Weights of a small transformer language model.
Size: width 320, 8 heads of 32, MLP 1920 tanh GELU, vocabulary 8192, 27.7M parameters.
Training: a variant of SOAP for these matrices, 502M tokens.
Each number is 500 + 50 x the weight over its row's rms, rounded and kept within 0 to 999. Layers, rows and columns count from 0. Numbers have three digits each. The size before them is the row's rms in percent of the matrix's.

# layer 7 MLP up, 1920x320, rms 0.103, rows 1821-1919, columns 192-255
093:603513540453474490505428527435536532481530488520509548482496443492510441536475428490473507456555478526559468551506512475406472483515455509507544448523562502439522509581483533452582497463500494
109:509520480550453524498562442486469505436536576398555518420487470441562526534482517493438497459441497408520534455420560519390544471527523501481543448420564467444433484492533510615575507545494492
102:473486528502488481437622451599492541539554475347526453415437491481475422440447531502420503455527522449493475526489408467585479479501458430497506520465455486516523576515527588501540577450520571
094:404589539501535516512542549485463499504465563510525579521511556524446494503544457551413464466484485635455523479590418518486480462540513510417454408461458499469431487491615462495484469491535473
095:444509549375572531514475524558458497473504470565483492553443533478430511429429529581442535548390445487541567430446451533496544528465522551467419458503491531405524432461507476508498420391504497
103:509470518507470524472465516453583365555442525498503564487556538508472525506503476584579533539505550465503534512532513557429520552470450521519427434467448453459434558548552469501536537499519411
093:506428516623448493569557514552485579467553430507483564457401366487519526495481492469519545419518496489581472515646518523450460456525489539482386575463526563498483532469543430507513505551524512
097:526525441496517498473472476534458536479539503489482560480524526439466487616471508552514537545477509480450559463424396483484541551521465488494473520505425568391542562483427567487445571526525470
099:394427507511528503563429564472460431554469565464505560356532415560500517479493421445490538395474559512513546471457531542556477542578566584544467582471468505450456475488443521516501466433474559
104:440563511448540495478473484560522588467488448382541538471423491472490431539532469570544536530430383546474552591504495613529493453536575536402501562472454514410492462537513470472576440491585552
101:435535518593511464478444492563478539527443424563455493442479534462538476536505484594575487492556455549477524466479549506527548509474464492487445469549495551538493445555493526631530493438440628
095:543533480564456529468546480528525540565489445474554495498507529533533510481469491495514621479532544513429536593545516509573460469456706399409404496478502553534553539566493530426434521542566468
094:486513521558514468487585400516518542549432528493451516473456434493470479500514486553479516519495534535538516468564461514581542628525461447489536541509482401527392421441503564597534572465436445
094:446480547517466551506529537453589418616500524447486431494396490450432494544480504447526562516486525472439441408470530468609565457504490558519468523458484441542580522538528470502504557540479509
101:565523503474485424451492563586522503425476544551517505386468403472399439412522552485512502553621505527491543466581507474426465458500518503467510425557421446545422501518494521468539569429614477
096:497616487536545467534591495487459600517492509564468451519489593497513635561466524415436433519466543524486571442458484509488590537536540459509440480466437430434446491498624463521543557569503562
096:544510496528530481463502492439482443525456452534530491485485390478525543519458557573611500533477426507546613481557476492455507539511521517512524462522527572329598412480463499516481474558530466
096:516484436515427587568559453478376517484537528448471575498469528589495428532531450498468521402400478533517549502427370407501514523375502549477428471504514473487555444492548540471607517514424544
103:461542534515493471474469494511520573517514535553453518504445420454487534524518524534556541439451501579460489524496534572515511495430427490436428475489561542538472512472573564541508541571476537
099:594437409466573523436520503447615481549521584554604535446586515495492492472496544452506434498479450537561475501526570608571559456572496498578522587520449479489511477539498483485496497530457462
099:501429425517490507517492470547450475584405505424524505508527497458504466523579633438493520542521509535578434534460451501516563474507447514394538474474522467477493385570507542549496485549530564
094:494426570461433582493435462465483569460499495548537593491489556444467537494444582436414423651484538544574525529539498571564527393393525541510451438479545485542519577560531480606503572445608561
110:518555486489492534544499563578478443524568497545551424479553572456530449452496497407495550446504548459472589459494659489463571415510479519507452395495452516488357427561582550486529508543505590
096:542430579548504531463555548595476450401409496465530468553555520517537551605478534481431582553508493526477506443539568531524450447482481516555531519516483446497449487482499467429573492503468460
096:477481472446456561478517520519531552457482600512486532555523640479482393561475456486448449520539502511492466581518400552467482564538498489552448489448525508494484535512434470574580490469466500
096:482436529550483620501564446546482445443460532498425519456493516442491526545425505405460436417492555404602490547519462625494526522551597576519518547551449477448443490532498481481516540422489493
089:421508511541464498501501456388473546511382493571507460473519430561547467491515485478490438524437525499470481528477539498415530450545501561574475510575497563446443462534454544643504554442468446
097:534587456499532497455492564633556538460509498561502555539533485473442493578441402488446565487539549466585533499397500447608552487535475507523519480599492520468563520501466531440513455494442487
096:515530515409480526470444495427431529528461475455477615493455514517468501599529503425495530474459516496582453523574515499521584503570360426429484554554592464556509458560468490529461419492539494
093:590504496475553475535587560545500543604506485515568475551563507537438499489495550442529474369372573482467480483339535556471466534415424531439463408543542507600557481492494485527534420526461498
096:416530593516526425539483552499516397565509565565554492501499491493496399504471498428502578560524388543587445576442579492546553509532528504509487532545508470527476389475568540541499598453514538
101:456494533542504479492560466517471498544536481481494469470473473466450545565444500435505531535489532508552494399441548482522487471514549506469572540463524564464486464548369461471524568477475462
092:511577526466485540461564437467522494526478442597530489554481424576460453428589479484407438516394517478562559467466565500479478477435525518474617506444536535526425536426474445514477494486509507
128:599567509498421440463460572549435548500424476539434578582559545560482527512464420513595467526567431484481423528426506473546478452529452528596464532495587536412432550501400592386518496441573523
096:497525452539441480481398532501487538479523559472488468544483561460543611454504580577434491554341496478495585523515423475512471562571431490522525511471409558519514548515439545545642406449542456
097:567508432490462541531522490577484494557423433475565513517505504445572573388534556526476502530552543439496492572506452505490610437519446539554444561479475385546480456515465510597427434489506539
095:621573474449496421523520469460431462435494531584530430584450536551503526434490525471477494455524462526523526513504564434524550496478537465487432478497539535575579460517587591426594422344429549
098:564492514518498499486518488504442523474506494446452549494460513501554476579516585533521495469605554554491442452450548543485476520500466520448487386593530418512467511406465508541389438538458506
093:463525544453494556465484414525543469450444400461553436481554509552459540490526535455430542506408561547456474505553337472591530396555473543452509479456504544514537458487539474462502479490562476
095:462466431538486557365505482534486552495513414472522529508530457516450517444484495522467402502573366447492462549422436505507525412482523520413506564489495572544410466442529583488413459513420442
098:504506475523440571536432444532548459571489522526622592515517455535366547450539505537453658447490465499482569467567456535510563523513566479429569437468486503428431430492559447555457509447471446
100:557506552505450491537480471537439482572552532482506471554399511560500514390479573579459575467529372543504588445495532517524530475620517572582504553546558511499536553529503422410519537534481558
093:609561475501443543537449471509488518491549559478587533518466470504440462529518494484423535452414438479541512505451495495421562413494538501530507560420485487519479544484461447531474586546513475
098:491572516476573595576489523575605357556490504412544459527555535512440479499606488541496497472505568571446471486418456599497532438510504454518509536536543553426488533487567545515407433441608457
089:553443422494457492427594515529473370548463402501547448488503466501505485501496497474471563485539523518488442544526520531488553521559478516563493472497482406497567535434465470551444508469543572
100:509523457466505549556575388488503549503413523466450468519419510553486554413585566421465487521404515452512550566462537548503562472495438574501524533440549476503394554473453456539606570494461542
101:458551502498564465484512550448542536521567535492549481423509516512490520492522591501515560573592556490560472488566538464539469435588488435484417539529531508452434393558440543624490464477406524
102:527462446480582551514519444516491470558495623432507534536472570487456471535533485556480371506478585462572516594572499494531499573500588393500528500521455543445493540566583554616608513566467571
096:497421389507558503575555520359483563457416458622579400476411508344402564483547520553451426452512492595552476487428479468481472449532500439472483471435562459510484537548516525520468425500552481
098:469517524382495482519417540583488533512522494449554569517467530450450465478443536505468494480390526534566422502526473453573504488470545451525506567565517545548512459590564573451499587478492516
097:462602467452533515409488496474504573546558567497429469488411526534432522478619541427515464481448513499585485522398461465545500489504467489504439502488456484461448526494341475463521449504434585
099:598484510593505468499512555565490475518472394529547452513456638582487580483464445558518447450411513499453445438490508530513581515453482591505456513432488502434518555465503588452586507522434517
100:529499523641511508442570482505477494459524369452478557496458574537513426529469421527484457620499491572524458504455430515470582623570479571408473504545525451522559496472479547589436464450509528
091:450405515519513530516542552483527553538603477541558527467524496510523521417571415500553473437557506507427470440575509421561567503576468561415500516493469474471474493474499555480589518489410409
097:417525400519472505542550459558442412427576553496534603521528508447536480540549552439532506496524550526447606409522491468505556501528419526384426458556469381465475455601558481537557585428570474
094:488497524465448580451463420527495496362413574550508488501522526542490507539549529457477454535501486606593441537540478450510498472497493584490432460484424578474540565541560433549497613645510460
097:573399399477497543484456486496477476483536471469499490484466552545499438524472463561555496472401421480424567441463524467499458534425512546461467542537507465479527587556400423489534538498457503
096:487486424593507517616468425490520515575515440571521493539506515533602472496538443420514425470559472594495486646453506474509432449604468411490481537486540497608536452514531473571525482548525464
106:505466561493517499576477460529513490522429498560469361359540590443508485507455495503542552560477390507407480546505537492592498475475455524462409540488560524532471567491505534582595506456478486
101:529478493367530423514541553528462417488547464434521472617453545584482521580560534392503531538445615543494530567578445451575489499469442535613490453466430438518533491463459576488497454533520541
103:438500462518503514631539453532479562363554417597419497499480573498527432539561498513494555491489524538488485411486436535510528469604506474501473566507473452522548454554500598569469584487537438
091:540453496498537486503440512450473489517487551497439517465544570489588394512484489526447561478502494510530433533481603545507465430576474510478540450494460524448429536483472580454616524503541670
102:500492442515467477490607492484506496527361426495470453549478585513372496492579454466530563519546394535571471528455522505485551521519533448494444545460552461513410506559560529472453512430454460
107:607590423505610488493531554543531465473453501547486514514502352550450572518499530405537483449485463492630575456546555471596469519496472419516445513474480420545497504465543564471475531495452494
102:496518512510535464477493458537465497504451549525516491487527557480542563566393502477503603561567473566489587470501450483568505467507548533439504361467511535480572468452490431346486492530520379
112:475494402498483511508494396497515502511428641550457532528452437578458450407462459520521511572498429591487540492429447391458568555594438492518549451498451548479533462512534508552560597531547381
101:502468476420468482380541386587453607513425465511474578486587481550442535468462430597417466541484446506510528520434461504473500593471451592515563488499438574427659591480406527507576484526568502
097:552490477528461475459484489485442454465514431528526479559514608492436465480518477515506477453598497445492430527484491479522523471446466552516475538399444497450454494463512449489457587537560470
105:538504491551459529471471510520537431541461507456494471552500513536480519523507412596463515512478519434487427491494471462509481460489522406493438418502475567439503633492565579467491540549422528
093:424521484540419500534503498479625472554514482481402464473536502553463429379473490504544408459583488457521586405529428490542574470508552574375510525472451550474508522583446490517500590537507525
105:467506518454557511518568486468550492554486544532529528455539554464508595557537459537490425496432476539482490587444455499506533621472523538550491509537491466545531510558542477524535396506508497
100:497463535545508481500483523468494513525578437593529502416492584472593456607488491510521512518522480519488611515561466494431475541507456494439417529533548542550429549500469371407492575538461508
100:455442492491573473512431587480500504440520497554546532551453409599533488450494511484512538519424538488473538485532565445508547551565468536528559539556501564516420485599371499505499587410513435
094:491530567518537460482521484511454516588491492492514473540572505541503490511449456568472486571451529354465465543451446481538512530406436562528531512502537544562515485518545469561549448394540596
104:478433430519456405485482571494521386501515380499359580433503486521550516474484514513459527505540553443540440476600607559437491415522513494427506467461528485505436577483534547501465514522497584
115:482436497503567517487479486604501469488551416551536450508538544531391513498585429455511474524460506467492458481459427477496555583464577444429502488469393476414533345483547513428476421414410506
094:568491448414434501464509408453522480517480540499555452472515556472526509558508530466556483458492500500550560434489420437527499588516555587535530510503480455407547503532471502479478464556479528
096:497451491541421544566507583514530503488517635500582516516397546531393469432587475493467506555509571453449476497541456614459514467399546455554445504588462521501489526509515474467488534491405506
102:480525486507516431394544484497384508419454543539506457559470543480524404441491508489503457584489483505483432571538512551491413419528443572440450442528519563499507553585416481495474560581604465
096:420486515553500578592502512530504501443572474531466506517513545498571528381559455537543523451544451575574486526478522480527529489557380426512379536484422563411447429471486491492538454542455439
103:350494613544524508527481510484474497568496535559510593461484539550612465485499613507549512563474618462558512527556471577469549441546541501469383497448474535546489475510459490455555475484532532
097:563569531400430493432515492466568490596463424548557466378382451544522518430479507590505531459562414483585456363444511548562535586529529494512505481521565443510564489457506432502492515477537451
099:454558476544468395544571504597549568531501499608467462478481481485533453451569463575509455417611552469447520452456498536439506593550362508518562535503526482401496554523436572498589520462538446
096:548519452547532539395420549484521445410474427564546502413541519658484502556517531491441498500458574451497501475545485409502563540439557491495533511443473485586517465542529406513592525486485467
101:492479440469504435556429499549538493546536496452494559469463502578523526613543439439518519402417487527512557477523555521509537575451504451432511434528453456463523508555467485451514503501554438
097:506502479524414568568530556549475492536507461574529477481475518502597538497477441553517466478509422463454431522512481610456455447459601511538501493572540556501487413541455512514601412510459436
100:410541587493522525504543538473457532366471511537476510584486549425470497531470484469581520519458478604446454543586511547528550476547532488549483570496516469473553562488476550518540518412523475
100:439522445517536515543462524528464450459495475496525559373560476488494489498502556519495623395498524472442453467507622557422482569465408525475491443485552499484524545526466543568515539536426517
098:503504496365540618624460483373619517588553480512549576519460492476494430502470462559518442430473549433392532491562528540391490544486504455444437477473529485428493535453534496457506463495519404
097:513530499465569501462572544540416447486521644526529455384465574546503482436564517551516505596512447558556517395503499501650508470502479564437442499475459526514461568559533545497589492489480578
121:510487538424511520442503499502535498538405568527489514556456472459500568513491525479430438457417497542535486443503494506437494558518469476484563532562581521609444475530434457530507545580458553
101:592457475495542469472469465580522488460549497479432517562574485435456456611513465436561499461467472535501473516545565512476548504481455498415412443481543535476394466505495503470519480433607533
093:420535521439463425532398538474475559433477400557521607482480545498535426589573460521543566415578445504520558418534493444511447492495573546536554481470430529432562560485363540548454549463467556
099:497498487407418487468544536575502443475473532522427479461490492524550461538489539465419453520494442604605423453523485454551551480459479457509436520485505491503581547447514517499549522426457472
107:510393444466494530527443549509505504487521504386486520559404522513469464520473567459480458486413401498495480544384545469520514535545481522501527458466600615568509547543524502559459469454475540
101:483453511454471466559429521560620483443583478552519477576414514480472529532501503501567481509504475525449454464443503545491545507499461414439504387538423498478463387427592472495519394428510558
096:583473576523443524539621518461509544487528539448586414461424458485480590512506530496466469466520471509643561534519507554498509526559535566487545466430389409445539472633463523519471590402584377
100:382481546489437525535565418525514485549589405546513528472417498457537512541452457460519507557439442502434534537480515568478516467396478531582428510523618499559412568482508501491470494553556471
099:511523526526489519502444576454505569466476496494585538411442578439505441544551473553461518442457489507535489494415538585520502465490572635507460488492468498514460459402543410495530562560545583
# layer 7 MLP down (transposed), 1920x320, rms 0.104, rows 1821-1919, columns 192-255
090:442557432555522484495534516419455537503471622443426467572537488450488464453439481548584602567435470569505470502507565513507459522461492541520543506519465490482559561554474485534621525585535535
116:518497558435449587508515478457514452489559456461499550472529593394539518579540542584522527502465520482565521543473463545370506561448565510510455508478495493485546580537515556524593436444589495
100:572569546474462438456497443468428483543450477473514546458557475577581452512456536501479430455552488397500450539496447535439503427435437503611535553490509477520430455427513463463458561443450483
100:526516517461622421535514404435491507498527495519511613357565547490440504529506487511495468512495513485498449592492570452491472391547497517524473554480470405445522513473488461489447406475449493
100:526529553453516488513531447490468557529506499476634488529547516515526501504474472349545547542553532431538421512405514495463571557536501468474517476538538520561542480479491526523544487534456548
099:472462534531567521560573464427535479614570478527466466450552573489501531525529434571457512458479526472517459404418497598503432446625471536406524525442555544498548546487548569554504535565522559
090:520573546496461513533506456566516572460515637440544482564540479403568437491508577650482435467466513447442507536493525546519537548461453585519533576561585516330436506527464463515546445534502610
097:479552471585475454589511461520504557498464508532442476421523476505437547461600491517446469360470587470390527537693391460451528400549517542470528502492489462514497387466504521515542414469498543
098:493521530586445546437525506502573446551537462469448500484497459516448426561538504497617455366545476496540504459504560606515588514396501594489561521483466460415463417453458531550465570411462434
102:466487441420448562475468429520436466405465469477572539466565508429474511475563499507542538518475529405524514428508553421458490461574518467443475519571565543478463435404472518408565561469508597
100:522632549512471423571604530526447537406505500572520527527458543586518454510501477484511438490450504569402446515594485525559419498508484470497561425568459549537520504479394410467457446482471608
097:453452389527486464514530501444414517521524497550580465480553518516520496563436421380439527479521441512517586511449449479539468509482516614462570474534490454457502554525475437435565454575480501
095:427412479471503483570440462367503511473544488514535481517411486523463470460442552540585525544496532539498471514477438511508434489593500545505518485581484511527540524510418513532619539552592524
098:515389514496515483457531529605443469519471504526471430510553460556522499483489413523574487516546581473496540567533613447462528535550564533522487569441576490537434593449487547466551532540480464
095:479479532514523550582477406480451448626508483475438485529515526435521513544518407526485451536458559539463435534417462507507451518488549489554475544507445511549584426499491572583409548517451588
103:485449479561533467521493467446500462527523473589468467498431550421498501451526456498448529536487518492554499504493486536528445501512383496466527520521556560415493458452525498595574504432530433
091:468539540460494476542399476543563368387487570565455454474506511624444409494493491553510527516558388495496450481533422522488445536527562585483502493478477459560453443508617473492494471474487476
096:577539479463496503476454456477587502464506485507547585438524573441500511569405499489520611487482523536532485525425476476435687494437410510498528486488480538481562468399559492451484546582446551
111:462441402529537524488428494514540515588544533452451521474457467419467547596501558571468457559490537492566523487541522496479529582475529471490451394480444548539509529536421546486519528438451568
105:536513452436609531563593504547561557475528659450543459469572494562535444500473546474443509544471527508562431528569476538578546443538521568424472551482398550463466511551472492556439456485472535
094:476489416489526540521482565433483453461517436542486573456561523584491527519481537573520487540457512485436474471469512580461532547515465515536510473395540497479524493443448506511476500433463478
096:597490436473501529364468562499506446453542407514574549460474519431400554498544402485443411510496490586500435525569462505583511464557477470559501494403512340421586543475356508411477540539521538
106:547525527474547523501505523446584503525507519491513577532456475510440517514492552470447544509479428485524528535521487533451408492529439368478452491491438538552566476395478473520541476455406459
092:572492594522502551466514516479438525544433539517408589502474518556526514424537569474530491522441504469486522513495510489500504532468541441587391537551543420558464483535554493477521527414507551
094:426460527465501500578528458416437425517481439427507418508439518466441459438506538497479499483489501582388471488393465446526553451521482562486465546489497438455490513513369578454440502484415529
096:525565422522473552521453453470484607506460544429560512507555553552536445372432562572544491478531448520457481474568497491492444536498415460434502449532500582462484461461456437549453574528459503
092:529505499451493430512605504475496504416597425554518483471517543356440538504527521465466523515475431550390532550488473583443479440433497469421444507514515453593508522555434444345504452539542482
109:519577462572390418482562516561482472543495515524471544543543414369528534503510540415516499550495549510550526481460424521536450480478447432609576517487573533519481449497432503477541405474580516
092:458557421508542500509479466411469587534431526499453483519576482461487468501553420528445504588473514475561515495449524472524403484509607543508555486512552341544482474463518532471418553560591548
088:635501501551509428513450546446406445547464531442486571523465391440516447515574450474522519482525463564480617472492543520497402584422531496495485403468569558564449394502491491481524526525513506
098:502523507462559527505587479492579406484505503477503506431525511446538572557563538630522500541492455561576608524502406577526604493523490515567448585501470467539532615550506503524507517487497391
098:466539515520476548448477447499546531406549523557581462531489492504518510440548560545516550474446547554551503448437432501395533480480576526554544485482470465404404495521478512429500525534596513
098:630472460587530423583461489490451480443441521466498553497512484515466529556487451470436510455502506545460479570507433462483514536514423521499562514476406474486570454420501540506467444468514529
121:544511506476500498433350503484451430521435538532558546489498570632480473519561478546552433508469497478456512560491520547514514536554563517537594493468504536496471495517481433546487535509486579
102:544466550485532553553520536456551511514519463476573547545543482546469471515507499468504507440438425497470413487481496440436463582520462524557381358509512513443548509446425561428472437490542469
102:478491580573493450481614595523521421520446523492571551487497516507452534466473506531513465491488501463454411487467579521462503566492537460594452523541592555557493512572429489583587464403514543
094:468423509423491592581449531498565551502499490480559468510514580479491550561547409465484538525548423459522540372460429460493566353450512573438462578491488482505486540559475530428532477508418428
107:462608462436528523474528446481507444527451492464435485553576463490482447542550488523625552394486542564527477540522443489553478491490504461581466514505500609614513438491561506502521460514485475
103:461506498537496480427459433454446459507431541427549444572408543519350487505514545469514503634446471523499478472552502511561616593496537477450516508440545435467539536502479496456494495473467391
094:536567576498480531445416488576526458486446467385522446421448457511533568543486522598500535532438569533587597429561465479501532547556498385508521482478395398416584598479562439458490529605505520
108:484547421545463479506561472521520564431536586477545562517610501438552498525562436490464500571475462502611520465527453572495552518476451498463442551493504472562495589439522508458438547487411486
102:411522518388501411486482511449470506475541561485510515577526480559484536588409456506585508525535536516527552498482509432571497442461499528510482477518540539553572481499526525563532427505501506
101:433556410505485416554461479553535468556579554532507427513498490499497457584500503413452424372542450472485499437544493530459520436491493487527509442593539426478564601587432566560506585472594623
098:580386466484547476442527586482422525588521398420515398494452503501565500479513504478534472518563447506524504498581487518506405534476480577511502494646367459496533521546535478520442528537472580
095:588496439557488438483453433562421560507484541437479526455572528593519535426535503421523432473471523552495532561478435488406544590474480474484592456521509506498463509512529537492454497540438524
095:521570574435480497477379463479519486466518486540511584574455457437560584495483447580526560491470550447470484459500551363460423523429495475544375554463557505465497543492535471554509530482526426
103:512541506537508596468405519502431478496462474509488511441473442483558483485464585488473578457537528492521484474522446411491545440471529503547594573495619534357519425482447509504507447600476507
099:434476535495458499433654412557573529545453484442456505458552443388451507446565504492506599554500426512432457627487448449474579514557536385420556494468482476488469557498443515505529532454496556
093:547427534550520444565550548538526499527583445374513513489544407514454476443505508536514435437485515473439477380490424469574518427508448481450545499533573442553401467523527473438474480447431495
107:488456600551545540472528493491551453507458468462518431487491561522374528508526451453509579459507590597478512431501467434485592447442470517552549535627552518544569523455513493583444547442491471
098:522412566445552609427446507496531515477479482491525468423496537501516578488486463477567416477440530488598502407464481510544545538492402505505514548516445562533487529445434579523562528517410564
096:436555439443507511498515460523444459496501507541434576430499463510492447484438556550482492444509472436600486537393456513500352509517420383584374572499474492473524462555533439522501473491545552
095:510503626508479591492542394485469479540492529426485518497518534504498475489478619512530496487431490470441385430467452559501510462502499533573515521459516459523597478472580538455496480499546488
099:498371509587474503510499475474510536479403541515525562455523596526498559495516341492443437438425534484469399515412614466589471469489522492544467510466482504478476576453477528497586497490517527
094:474519559626638471527496516520489478516514462489384464509438447445485373494560488478478504546403473428489473575518468521507461553531550467469432530466546428468565529449473551550495378470602576
099:558473428497561477449493463532512472421499533431547521512547459506588465487439582491459544515490452610487536516473521534529534464529588490509520575539578464479522468478526574505500477562472449
094:513489518511513484496442499399501535556541467483536573485459502445491535483581486488480470491466449482518442522494475551537473529479458457532413447483509539484488604586535498464460533602552545
087:465523565475488485433528497559513532505596546464461437492535459468360480461519455565487477553467534484455466471523554496487544555578453532452646548571540504544526567474453579516457467405503499
102:431549456536480465560421494509508512564424572456516483401442474511560464523447547509523533509567477525443468464553544491557344511469532455467472415546600452519445587558438425465482499486536546
092:466473450521536468617488562485409550591528552475438486419525528509486546456493448419439469434476438455612454588479474570506540450489509563441500587507524535571584419482482511519482586556440563
098:553560477501589488471454499426442512507468557494446666418555524411538549474545467500465481489536473493595511584487378572617490488594549461488467416430503519519605508480510474451465544580485532
099:517467444389577511538442472445497536481562453488553592501474540474589533471459540509499497489460596565499488510490426478455470565506431534436434465527595547490479539543453523421476578516492462
104:529510489544569554542543534495515407544518518530582550443454456509499566551550505477422584560500501573519424442408511479542508505465510528510514505507496475516476445464454386501485563527434445
101:487464454567455501499582499501492546478559398473500533456537558385494543481490567503538594509495537560577500466444501569455490538541585483508509461513577489427522464510521536482544514650485435
099:484593415531529505396451486460480548575578509411514509476534474507540415450527616467424574477514470523484493409523468486508491520541428634528503517468500447528503546488494618540573492422498474
105:471577439549538575431524476516514528453471462516504461594539431486434516532489538499507538531573577408604484542482547537538589556491503442546537560443524509423482522524568448357521527451518502
099:514583463554519515488480429427461564354527552490443578425465484498547597450538460437479546489437484451535566542574397474522462499526481471524555560560499478463478527506575490535554459464465485
098:549536530455489493495601595523546543462427502464439416540421445474497446549493515459484487556539500549423461477552547534585488404493461534485507490415546525551446584469542580500616464564514522
112:464525483524468546563493471420545501440464518446467446445514497547485502468550478506449499557553516447468423495505523517515527499549523528495575459534494410521485531441405532459511481537553486
094:541551486478486471438440522361484500431580430484449559463512497415466505436577544518622552562497507538525521522499503561494526460507427466511503521532591494486491450427463493472472428389389491
104:495413535477545447488631429476481460544525528550434405474470432538415517517395442549528508496564443482559482473506582457463558521542506440611577454452492475546462537424523556527526555491467513
094:486540512561581464494505534434456429501485552379539494538580431437413484504510501448401505449455401420440543533543564463467452571532446528540553515542589444516522498619430540553460482559521444
090:520469564583445556525562529483486366557519555503484504454486384394483479446469540582506438435550492468468444516500454529531497419462453448583547455401599499517476515414479484450487427465525592
097:573476520448468502512368593426519461488470495539530540575525464450461504526482514554448593484557445628594413487560576459511508432530533487389514574477448472547504520498397518540497558605590428
112:450511406527484511580506564418511436532588370397540469529571573484437502525481522499487515496546580488559451524556549456435378517545504511453533497516412523521492481490468499440572522541499540
104:529593372528440452496447486438452513580420546510422518529547480548520494589455493538440474512505490431411510518575492411493543560500587597504473464514480458502540468487485439421544562505562546
091:493483440466470458516484524492509485506381387467554427560464587481501457539482475416487531377575485565405552532394513533486453509502489556452446457458529564495479469430504547531540538460445453
098:489466465447492393558471543501545405481427478444511495552560419478569545519428474442482425552538525416540471612484468563489593521520467505547476508589562440506518545608480556511557392488462423
103:394463472530505498564507589554498497531492530487479526512538441500534452516456469452436512559556470542406524481602437488490494540454510521475510423405488539424453535450553477553442604578524515
097:498512421512514469555514510488534493494324625534525463443523525459494489514412598555506557506451565479462543523599421481536573552441499438537511518524568473523438470517506476471485450441535478
105:486554570523484474507550513509456501559594485442454499472562418523418492542440537539458610505553514519484549541436485436505682447540513455457418550517471456465502513493461421473512407437498467
099:514539455563536508374637428471547539475504425527532418455531485443510651489461488578436459505485480421517544439524531501474476561540451538594509489501558528531472519451459522509577476561486528
099:453474478489516459517478537455529525509533490460523555406511492542579403588499510473685524566477472554544463443490512509480449480514587463494532481377579448389468545551572632463591531477499560
101:468425507460547444479536469450513530515497515500464457410527500578550532505420542493530554453495473630536581443474465539511549490548506542451522545573516451514477563566559519486411568512486502
096:459437478577641518503493424506443465496504585502452489498535538447526462436493483491432555542601489424440531545488508428491426460519610480485497518534519579550550494435425474498532460536462539
101:518563515431501498439476527470501460482507509567445456487525587483449553456619455461497408486520381466545515488500501546571562477583517534487446578508496488458552472507566469503460478425419495
100:510413603551653499534500483529419537549534527517514504598607549547404472535536468460448591533544494441445396547463667487521390460465517463552531427500445553505492547458517546500580461578543472
098:498548520537520532602508442503524477521493535575412588480509517413466428449490547526491584590426593484542468483491461432562480473480599505527449495389534470504491533605471523440468425490435470
100:412546497498527504569566450482409597516463523549474453530580522630509501580547572539545438515513537516476391573442469551434509461443462550622538519522541478458495551439501530512523450496586607
098:550495525570596494510531521516458426463611449504508519540520545459525479457536500488534503456494569424538565452431536472532388517459426549490476610558641582470563518472481399480484512561523416
103:533571438456494519481539511477462530450401538516552544372546519503513458519535475450516565603517480519517473447567550434446601541562595548432499550577481486348516481419508475347531451486452548
101:467497460466535448595486536412454441504560458528458517460461452518502535463523552402425544510492506475517540477508497449513481561584498475528535523566532503506529444572547485458527518541571505
097:536608487534456475576499487443469516507519564507447474544447549591586407446499505541388501505489494474506510554525474508487443579377543442547505436515476475548496511449459455505472502493504515
099:479501528538565489590477443449439568544534505464442483481481463412517526534527579450477520493458522445542519600551568496518498511413480540467440508498524513571602483480498442420558538589533585
091:512437453524413503518480488502521444621550509469550568431551494542464473427500556446499471503529472459495580452540475520555545467483633539471512416431475482511535556561505409561455500608496409
106:467484478476431569621457434501465588503544559470463505426454495491467585510506539519448449465479524514448527419470584551518482550481443498481505476606501484509565490592492451482499546482503581
094:485490560481542471538460542526557586429525454428478485562541525584530430471518548485564500547555543549404530560431560478520458466570593478493541602545613541544429440405488516485418435501449529
095:481535460576479563554519487478384517531541564532489501540476501411494583538452437439570585511490506531478552411486499477451477552470415530473515543543510447554507528482490580501454499541506454
103:440411505486485479513496462499421451474477460447541488533450515526547393570474501438528568417558437525548428524545460393568599537452554535513463459543444488518486461497487490414514515580492411